Each number is 128 + 32 x the weight over its row's rms, rounded and kept within 0 to 255. Layers, rows and columns count from 0. Numbers have three digits each. The size before them is the row's rms in percent of the matrix's.

# layer 7 attention output (transposed), 256x256, rms 0.106, rows 25-35,89-98,153-162,217-226, columns 0-127
103:058153173172137146167065147089097137171181159088090151088098103151107107124130112136123102121096121132141175115114090105103142175101146121209194142070147122080130190151174152125155100168187114127167085110141097142114131097145111085163131125183145133188108122095138188155163156185107134111117116159137078173135041169179122111108087092111147141131153145089111083157119103123095105161122
097:122169078149098163080139094114105138122057090105165148143121104111059103153121098110091121152098170118133149164093084146114156055160140172146138161076117140144125100156074148088160118076174153072125157147090186148133116144160117134107153090102172181135118139157150127120119128139086061100140145122126132159212131154097126149070187154170126145111089178112136090160120133105136134114141
095:075153122120130140097153110163087133141141110141055113225111115139148135161093105120031119056158158136122127157119132152138125103136173158156137162123111231140215087087000127169149082134118116181128144097163080123129148123152156115076123121131150100171121128116108167099149129154083132136165072152143116083115185167094122159180134106132145114117082138162148179153140129105117165083129
092:139121152218125115121155166086210118177137159072105143074168086151084127161118100108039133116123119110114088185110144152141156061169134085123101136092113126154121087122111170185196179146170104140122082149085101122198091057153141188137092099240150156150080135146132089125120118161114121168092124121175131162125056039102117123087117124145233130105121130150166110128136100123100185171163
101:118092124077163133098105095124118134150231167167115057179118117094117070122111163157105159143055137129161089105123104163155100119110130131144148135071081120162154131129119120098202186147210093149153101151144161105116132102109144178107146126102110144098105114119155079149110140113095171143122166149116135132108162136099154182100165145113127112146129134150118202075077182072154151148088
095:101114091133117129127136106109108112103177084112100127161140157117159133107165142099157103116092165082102168142096196146153181104147079164094140132163133113177088114084203099128153172100134076128163117140139129119168116232087159080156126085141162123129107181113146119149171175133057042185161116088147145178174116166092103126127176154079108070149129126129086129201098140146168110097140
090:166120094115090160144141181108195106162129092136168125180203136127121078097135113061183147084138123150151109085120133170130115220089168141182105125158146158163107113132118168116100085181088094126155064151145090039109110141153150083143148121107126079170142126130176106132142117163151148158110148058159127100108128158163123146127140132122147084142141168075113119134159155078137180171120
096:110094111075091176168114082140110127101139123129109075064185101140146103061154100159166141124180088099134165134107102081116171148171120110129194099208105149066114179117155097109103134132138135130085156129129156126132060139161108158124126130183130145142121125073129159169109131132103130096148134124152162195142069137186112132153121149120132132091115172132119101111108069142125131109099
100:190095162162145110136168132134096083105080106137149148138152114122139119129155078171207168156084162142175134096070143059180129166111136126166135159151121209120137106135054143151147118131165132082135142156114140154104102143086105183086100140132127110110111123181145084157131092199113137130072121107183175052122137083154133160131136152087110097090110205172077109169207170137133117100172
105:142130124089165121172095081104129106145106066127174149094112110150152126207141054132170125161137120179081129188100074139180119185115148114114084181070142161100117118143137106131155128107175115129088163124221113146109111149173175120143105088127145114138148122099119145131104132132160135156155125116191135145174092082150109123072141162157106159134111144141176070102137095191084153132124
090:111119171103150112122123172099116141135177182095115145095169083138063113161076105097150139157079124080103146163112107168110135134069100120131200111163125114125134148174142117136170178126144077092115098116153118126111201157060087114126178057138201151100151170086112136131101172159159121162165121134094060142094099127119163137122083182122139122127150124105093129086092122137170108082135
094:076146123077113157138220237106172191057190175156155155177139120134156131115157191119164173088137084113156070120119160164149096054092105111092112123139123169122174160094155152134110115150138064133079155111072111153143180093072105135154094064156166141148118148105086157097102104143119114072120105156121077128124142126141072130165172129104131075126173128119180094133126100128178128121131
102:111172120136154149112191137120127107158164132166152071218157098089107141126111078178147118111155132118106125117145178098132152123085103148145113173119184136111131100114169083159087127176086112186141117058143143118120166135129106139188091063121109099189114103151107158150128061178147129124152114112163191105122149084130112097158142073130162161108148078100148092155104069120151139159145
103:115183086051139137159171157124170133141141095097144180063152125104096124159166163081080157180117083124067096125099091129169094150104184116126113172102156098103154137102067139108125094161166135107129154084152177164167123104151146117143117159113188127087103125142100149106109167111152160134112122130088098159095184161164120157138078138122138139164152155136103159100205150134159155128103
101:102108098153125133184090091129156168090120096135127166138135164107170151051148114098108098146141110145124114115120121109137113118172115142124132107148185096156081167134143174124151187107108167122099091190126073113133077138143151197158092081146171163077078092146082146139146140088125126177125135125085124118112080098195122146129078174180130121110129082099111144137106155145129112112113
109:093099095101063051131136086155128128121106084149140168068087067121064140105183152144194148102152103159099139130098179114119144190148111082135098138108115107124127099085135132061102130111096101145085117109159100136117122145123151085169106164151133094133144111125127156095148128117153117138075104147142143142141088127102114136088110122057118142087142190208115126131100121146117141111131
115:157122092157101130136175112131102126110093178146084134114156081091109130114126055130124097166136156148129161109090086149132138169094112120137150068104115101130159088181114121101129167166115157123162134086174172148215193110167111140106127149188140130076096156199096036135134168156187096118146134090127132118166154099158103067138134161141121182156126173112149137181089093154112183140136
111:051157095158129140109142149147162124103150126151116189083112132089110085102184164099136085092198135100092124141102103182103118095131135138187221131143143167116109101098093130093081150142116086092123073179143129078121116149095099088174147127182106179109181114072117124142121154103110105109062077095126181167142097117103133148144111105072121086170127104128158143158127090119099135096115
104:147151060157102144114160140207113159118122067127118131135104169076168151121180154169105104092097114124174104165063130142113132166187175105081079145156151172178139108164089131140102113117108098152092118066130164135118112082159144138065154198182184111118103143081125092149137132084144107170132116144107125129180151164102131154118077141080121086098109135136109198071150149134106116167170
106:171136118214103116068091075141138111140136214091127107109118098110124171186153121106110166113146113165120112146145129118149155143177079101136124014189143160129191167101105099122142118077091131090151154107173106140076150122116166158114093139154153104115138132150170109094151156184120129084162108100146150081146108098125075098135184164149131138095142123117159125113140111131092141171106
098:161110141143119097184105132133064156140128126147099087140120120055093119130142157124166211154121171122116191168128117174115145133119168186121160145105074151087119087118103079106155182086177136137081140163207150092105157052111113173134146141117077106135162136094118110098128151175112162057123121120118098094094122097143126110072071091139122063140103133126158100133126146145103134134085
138:097104093134142114169120104146096149176137132071181091170083141116113080171115136123115120126102149071111125178101155142144149132136191131128159115164082138091172134116071107143112123120082136176087097077184142093147131109133124183086141135139117112092153081118100082104153100102127130101145114128105150117088111181116097201134130074138200121144122086110129125141130080126137130153108
118:119069115120173079136108161157099131138126092174197103140092138121116134148125169082184029086160111186112184090137077193154119144157143137113180097178125153140128117086168144083138110116154120154108141086120143120168088094110134215084166159091179130136082129116140168087169135128155162138140126179132114116122095128124074099092136147140134143104123181161086180124135185156109128111098
112:098086113121120077093210170142109097122050120086148115056114152108167134136093128149156075140140139112184140100139104116178136121142142104051133121106117180162084123170111116122125164135122123157150170165081113152109174121133127175154159175139133160084105116106124150142108116166134134126149202132151130103095130172171152115172169139128173144127194118106107121142109148121122141152123
102:102096102129104100119148160139080129138096177172139122128137136110060110155101112166148135166141151121155106176135125111147154146116194115165069151102108126097187188136183172108090117165155125154123142121169134141087082142171093118127091183132164121093154083130080164115132137139122109071113114161103097036128173164119145102130205102118090157101148141140131168132147048127129173096156
113:137084101171144203153130095079135107125050134135142114125121160144131132114118133090077128075138088094181092196097153089124113069162203151086107118149107150161168126123138109190127148164105177148143154088131096096120095133085086147096117103120100181159160117123116135068159091120030149126108107087135132122165151127106096155176134092152101072099087130142049067145156130120168133122116
104:162111072185135153166073154140141174127097095119196048112085115146186144131121180104165094118139094096210129139103150151148182100200162066133098134166145106108217161083070130162077121087153121123158140100079124144119095137048134143115144176076134181148113087108126145099131106077081167148121135123195107130153110156160133154119164172135229081158144102179111123116204122136127150099102
101:136143133146148097139160172117138166089089060105105130126080140099178129116119093163112104150113167186157148126211091161150113149106102123067110088149055138127184167102071127099126150148137093195124216158109159148161113112045129091164180153109132124052090180090088114117075160117113135159148145099132173113113122081138122129134096086167105175096099120133086143151120148137123117129143
107:167172137108112049158090149130173066089103131141084156101140100161182140124142135139084128091118162140155163089153151132136113108104076122134137187072158102138109163122147152123143055099158117121151088156089121166127123085082150095145134130117109116078127168123139096146058181125124088117132154104114144111142204072155120116099048207077142185109157140157137142092108187075115224060162
108:107157129111118083124143117061078139088163097148124141117084149126121098127192082077133162123147140126106158096148117161084189180145045097139108146093070104202163146156091109098118115140158204191115123145140114143134184134175138155144193113071163090154086130119089105157131167097078102133134164096117075185145153145152101124093125124122134130134084146124162114120142142099143177160103
110:161181140112053103131100081067169183099132181161071130166188121162117140103098129167072160135147129126145118110142136118104085128149060130175071146160206096124105135121228099153186137123102121082146140115091109147086079105126090097102127095154084124131147175173120096080113127119082084157167125195074152109111131133134168105132134126084122177126137096094093163093120152127113121148167
081:137105196170199137141161189094157110150106097088140151124141103132100119108101064087144126187095080149107145145152067101106139014133098117080127132118158094124131116113140097134115120169151139109130169172067120101064129083132152193184158063162142071090134136148131121165149121069160140200143153148164078096102116102141159117151111120148148068137079065109150153125126148153201122144160
082:141123131154168083078129169097113157160141118095138134106112112118119133107090129121128106153136116107174108151119236143099096138121144146060092062137105114156151057138107139147128102136185111143141133122058120186121109088124121144118129139190136125087128089084206118238151174181135109143129142115180153159123102154161153141166124134116100062113119110196094090163132137137127140060158
088:141148134103119176170135128128122128118144123099128111088142099098099149126095149115094151140170152130247121095116101130120144130143109096186136091135170155116141142092139200131152174157150077061185099206143167133147148138195155109174106088114082135151146101136151152144152174100140098130086168167120106146121080120115096059080108153160092084138165137076151072094117086130126124163161
091:148111122108142180133089058149089209107136113152156089115130149124131076084178128112083073102150158108182210137140173089096138109154118102153124112076069064123056119111126116171131125087175119074105160110107138136130120120107126076127122195182122151110127103095141083149137136145100122135095161114119134159173145153103150146130148177067135104130155168193113143164101074109176076154081
084:139105118133141180117114144190106077121107108159097130143166122110118170110106122132114160125098099133168108125111116096076205165142142173086145112086140168114113116182123203146177100152106066115152123141153161218147165103146103098144113056166114174088123124091101128126082124087068105106164128189161081141155111198116123177114097101197185120089121114148141083200136121121021109082165
092:214121118086137102097173157140101137123111156169120076202135175190118135150114160127166168188136111129151108171101131139048105147135128109069138164116147130093119096134062111159088131113110165123154117102210115111121135179150148137132088102103141107084151117152187134119157093134163217139112181160162096102075124075155152127129116131163111133095142147118167110086148171143130120082146
093:156171149131135145141083179173139116132106172146143114148134105114194147153073139187093148123082140101105111109146098084178147120120133149090183127156114156127093113120135101125149184106146115133107122080148110186130114138164154177047099110092147160109125111119117138140170064181105181142101125135163073103122216085117139148103145153182096091098142132144159173101171132145150148159121
091:111148166129167127081138132076111113146154128079138099058141137122138161101080204136143142167048127131136104090172110166167168099121188135121100095109130142173170110122143111134185151189177078115164169159106142115083165118158099099150149118201140077095196063100166131195136082155132110138129119127173070130105114107166171164168145089164122072099093121181099156083109113181119070132165
086:085089077092169133184092095163162102123099157150085130156143135091199130140175129118065176156096127150093103183156144161108136151102147155099144136087151116153097127080134143104126196108165121128061128146190131106146131117096135040133144151146149113159180095096136118121115085112161210125101196139097078049133077167163161128119116080147122186106057125133189149143115061117098144143054
097:082114121132080118091133118110156138143169142112116082129105101110090089099149123135021167152116142139123071071133206133125071144147130126159101068164137122150147141100136149152105145179100083175156117113074136127146087172100100109206136149154123106131165153144097093164116126144123147118091110112074140196165133131116102134151079105152088197131093096090172171098136126075158107129164
# layer 7 attention value, 64x256, rms 0.0864, rows 26-35, columns 0-127
100:108114142150156158097114104084111147046100109091109121114176089135093117117107103238103120068034136097140024090133159185095159090106146130169065090146094097157198122135123128164096152158150113171168137148119147133129190106119139180120080094138133136076111181130101096168160082147126155138144127128120177097076137057129132124094132176121114140094157114139106132148106108103176145095158
105:091160061164112137148183143156145128113106116127108127134135087122153139124099176077136106102097105066131143141183153135173103157140111155146136124160118140165149171117085138111145112115190101106143128161132113100120095058149122118184149091106086112102202128101139058088148125113148150122059084207086092095217157095125138217103115105158160117159154107193125099106142106100105115141112
099:093102188138163113096145134130212156074100128103156142142179165113150033108160144091108122118130126142123138167155148115104071137200093147135165086127145112132111181124122148072141114174094147079159113107125124198210152094141142161145127173212094114106153152134108093144136182143085137158177121131121139102101101079213142128107139152089141142085132173116055183155126121165135132066132
099:122112079125110118112091119144142166137165148073112098125154133100148122162159092157130151073169121186107144137133150142107162150133069156121129075120109136098117175149120128050162071132144160106161089123120161084171139103178113102118106116150164163093098104110095148151125230118138135202140140215188140123111120187069089090131091133137146106104137147132195103132116160155091114129087
101:089115132184093121140140125123163091111113139120094146157151101125166141154067102139097142131146119112128190082092145103167159111109108164106131087147139143088124104197100144130084103121096133104154130061150082151148128127129254132142121097196167103105204205149127152045170139216109124137172111121156127119106128086060073093183123095132102123086117122087099123102117128136129139085121
098:151204160104086155113152134168092137138100122131110144135136123080175150137097178088097152176107091102093119173106122150091157132178131153119172106071180111188102053100129138174089133116062151110125140159164080122154141113151141113079135084139099136160069167142089137089139181101139088069003098122108100135095176141186125188113135129131119114178111131072106164148144138093133124117151
106:097124170169132164094158066117132114129150153162129105140051166082147127119072123150146130159132119056123132145091115090101148152111184199097083147140105121120137084195081093121145125132116121134124131093136105117093128137135162150096112152175163149111105126104147134118163061111100175115140121116159105169051119173161146122126126145123132124148129133167160157123134140156093089121154
093:111122036144125112109078125197139063150133154127099096105132119097120108129114133131112122109121154166075116127080090133146169138146132177152147169106187140106152126107099145165179154145104161076119141166178142129154143050100059170088132160112147119150168144145174155121152087155134107179171118129084105089177153092133124174108153084133172146124111204168105147141141154119140169108094
098:118095124156142130112100138121110164129085172159095137104067103066077184117155111087122130153143134176070182130148116139169151145077130115176106118126089116134146058145135107070152175161065039147097123194144213052134121122111124174085086190124126127127172156093119175215094161143173150169096110068069103167092129136104120067097124126125111130101096162134135126093127138131132121108165
096:105109158124161114122126125134174167111173117128126137111123165093086071133159134095088172111150141089174166138144130079153139146099172174110095134113145147099159090117204138175102149130151041092129118152094101154126143090102123085120129162096126126107124101130121116138109135093156111067119052105106150107101120155061113125112125110139133119176122108096153101137220107075155084077104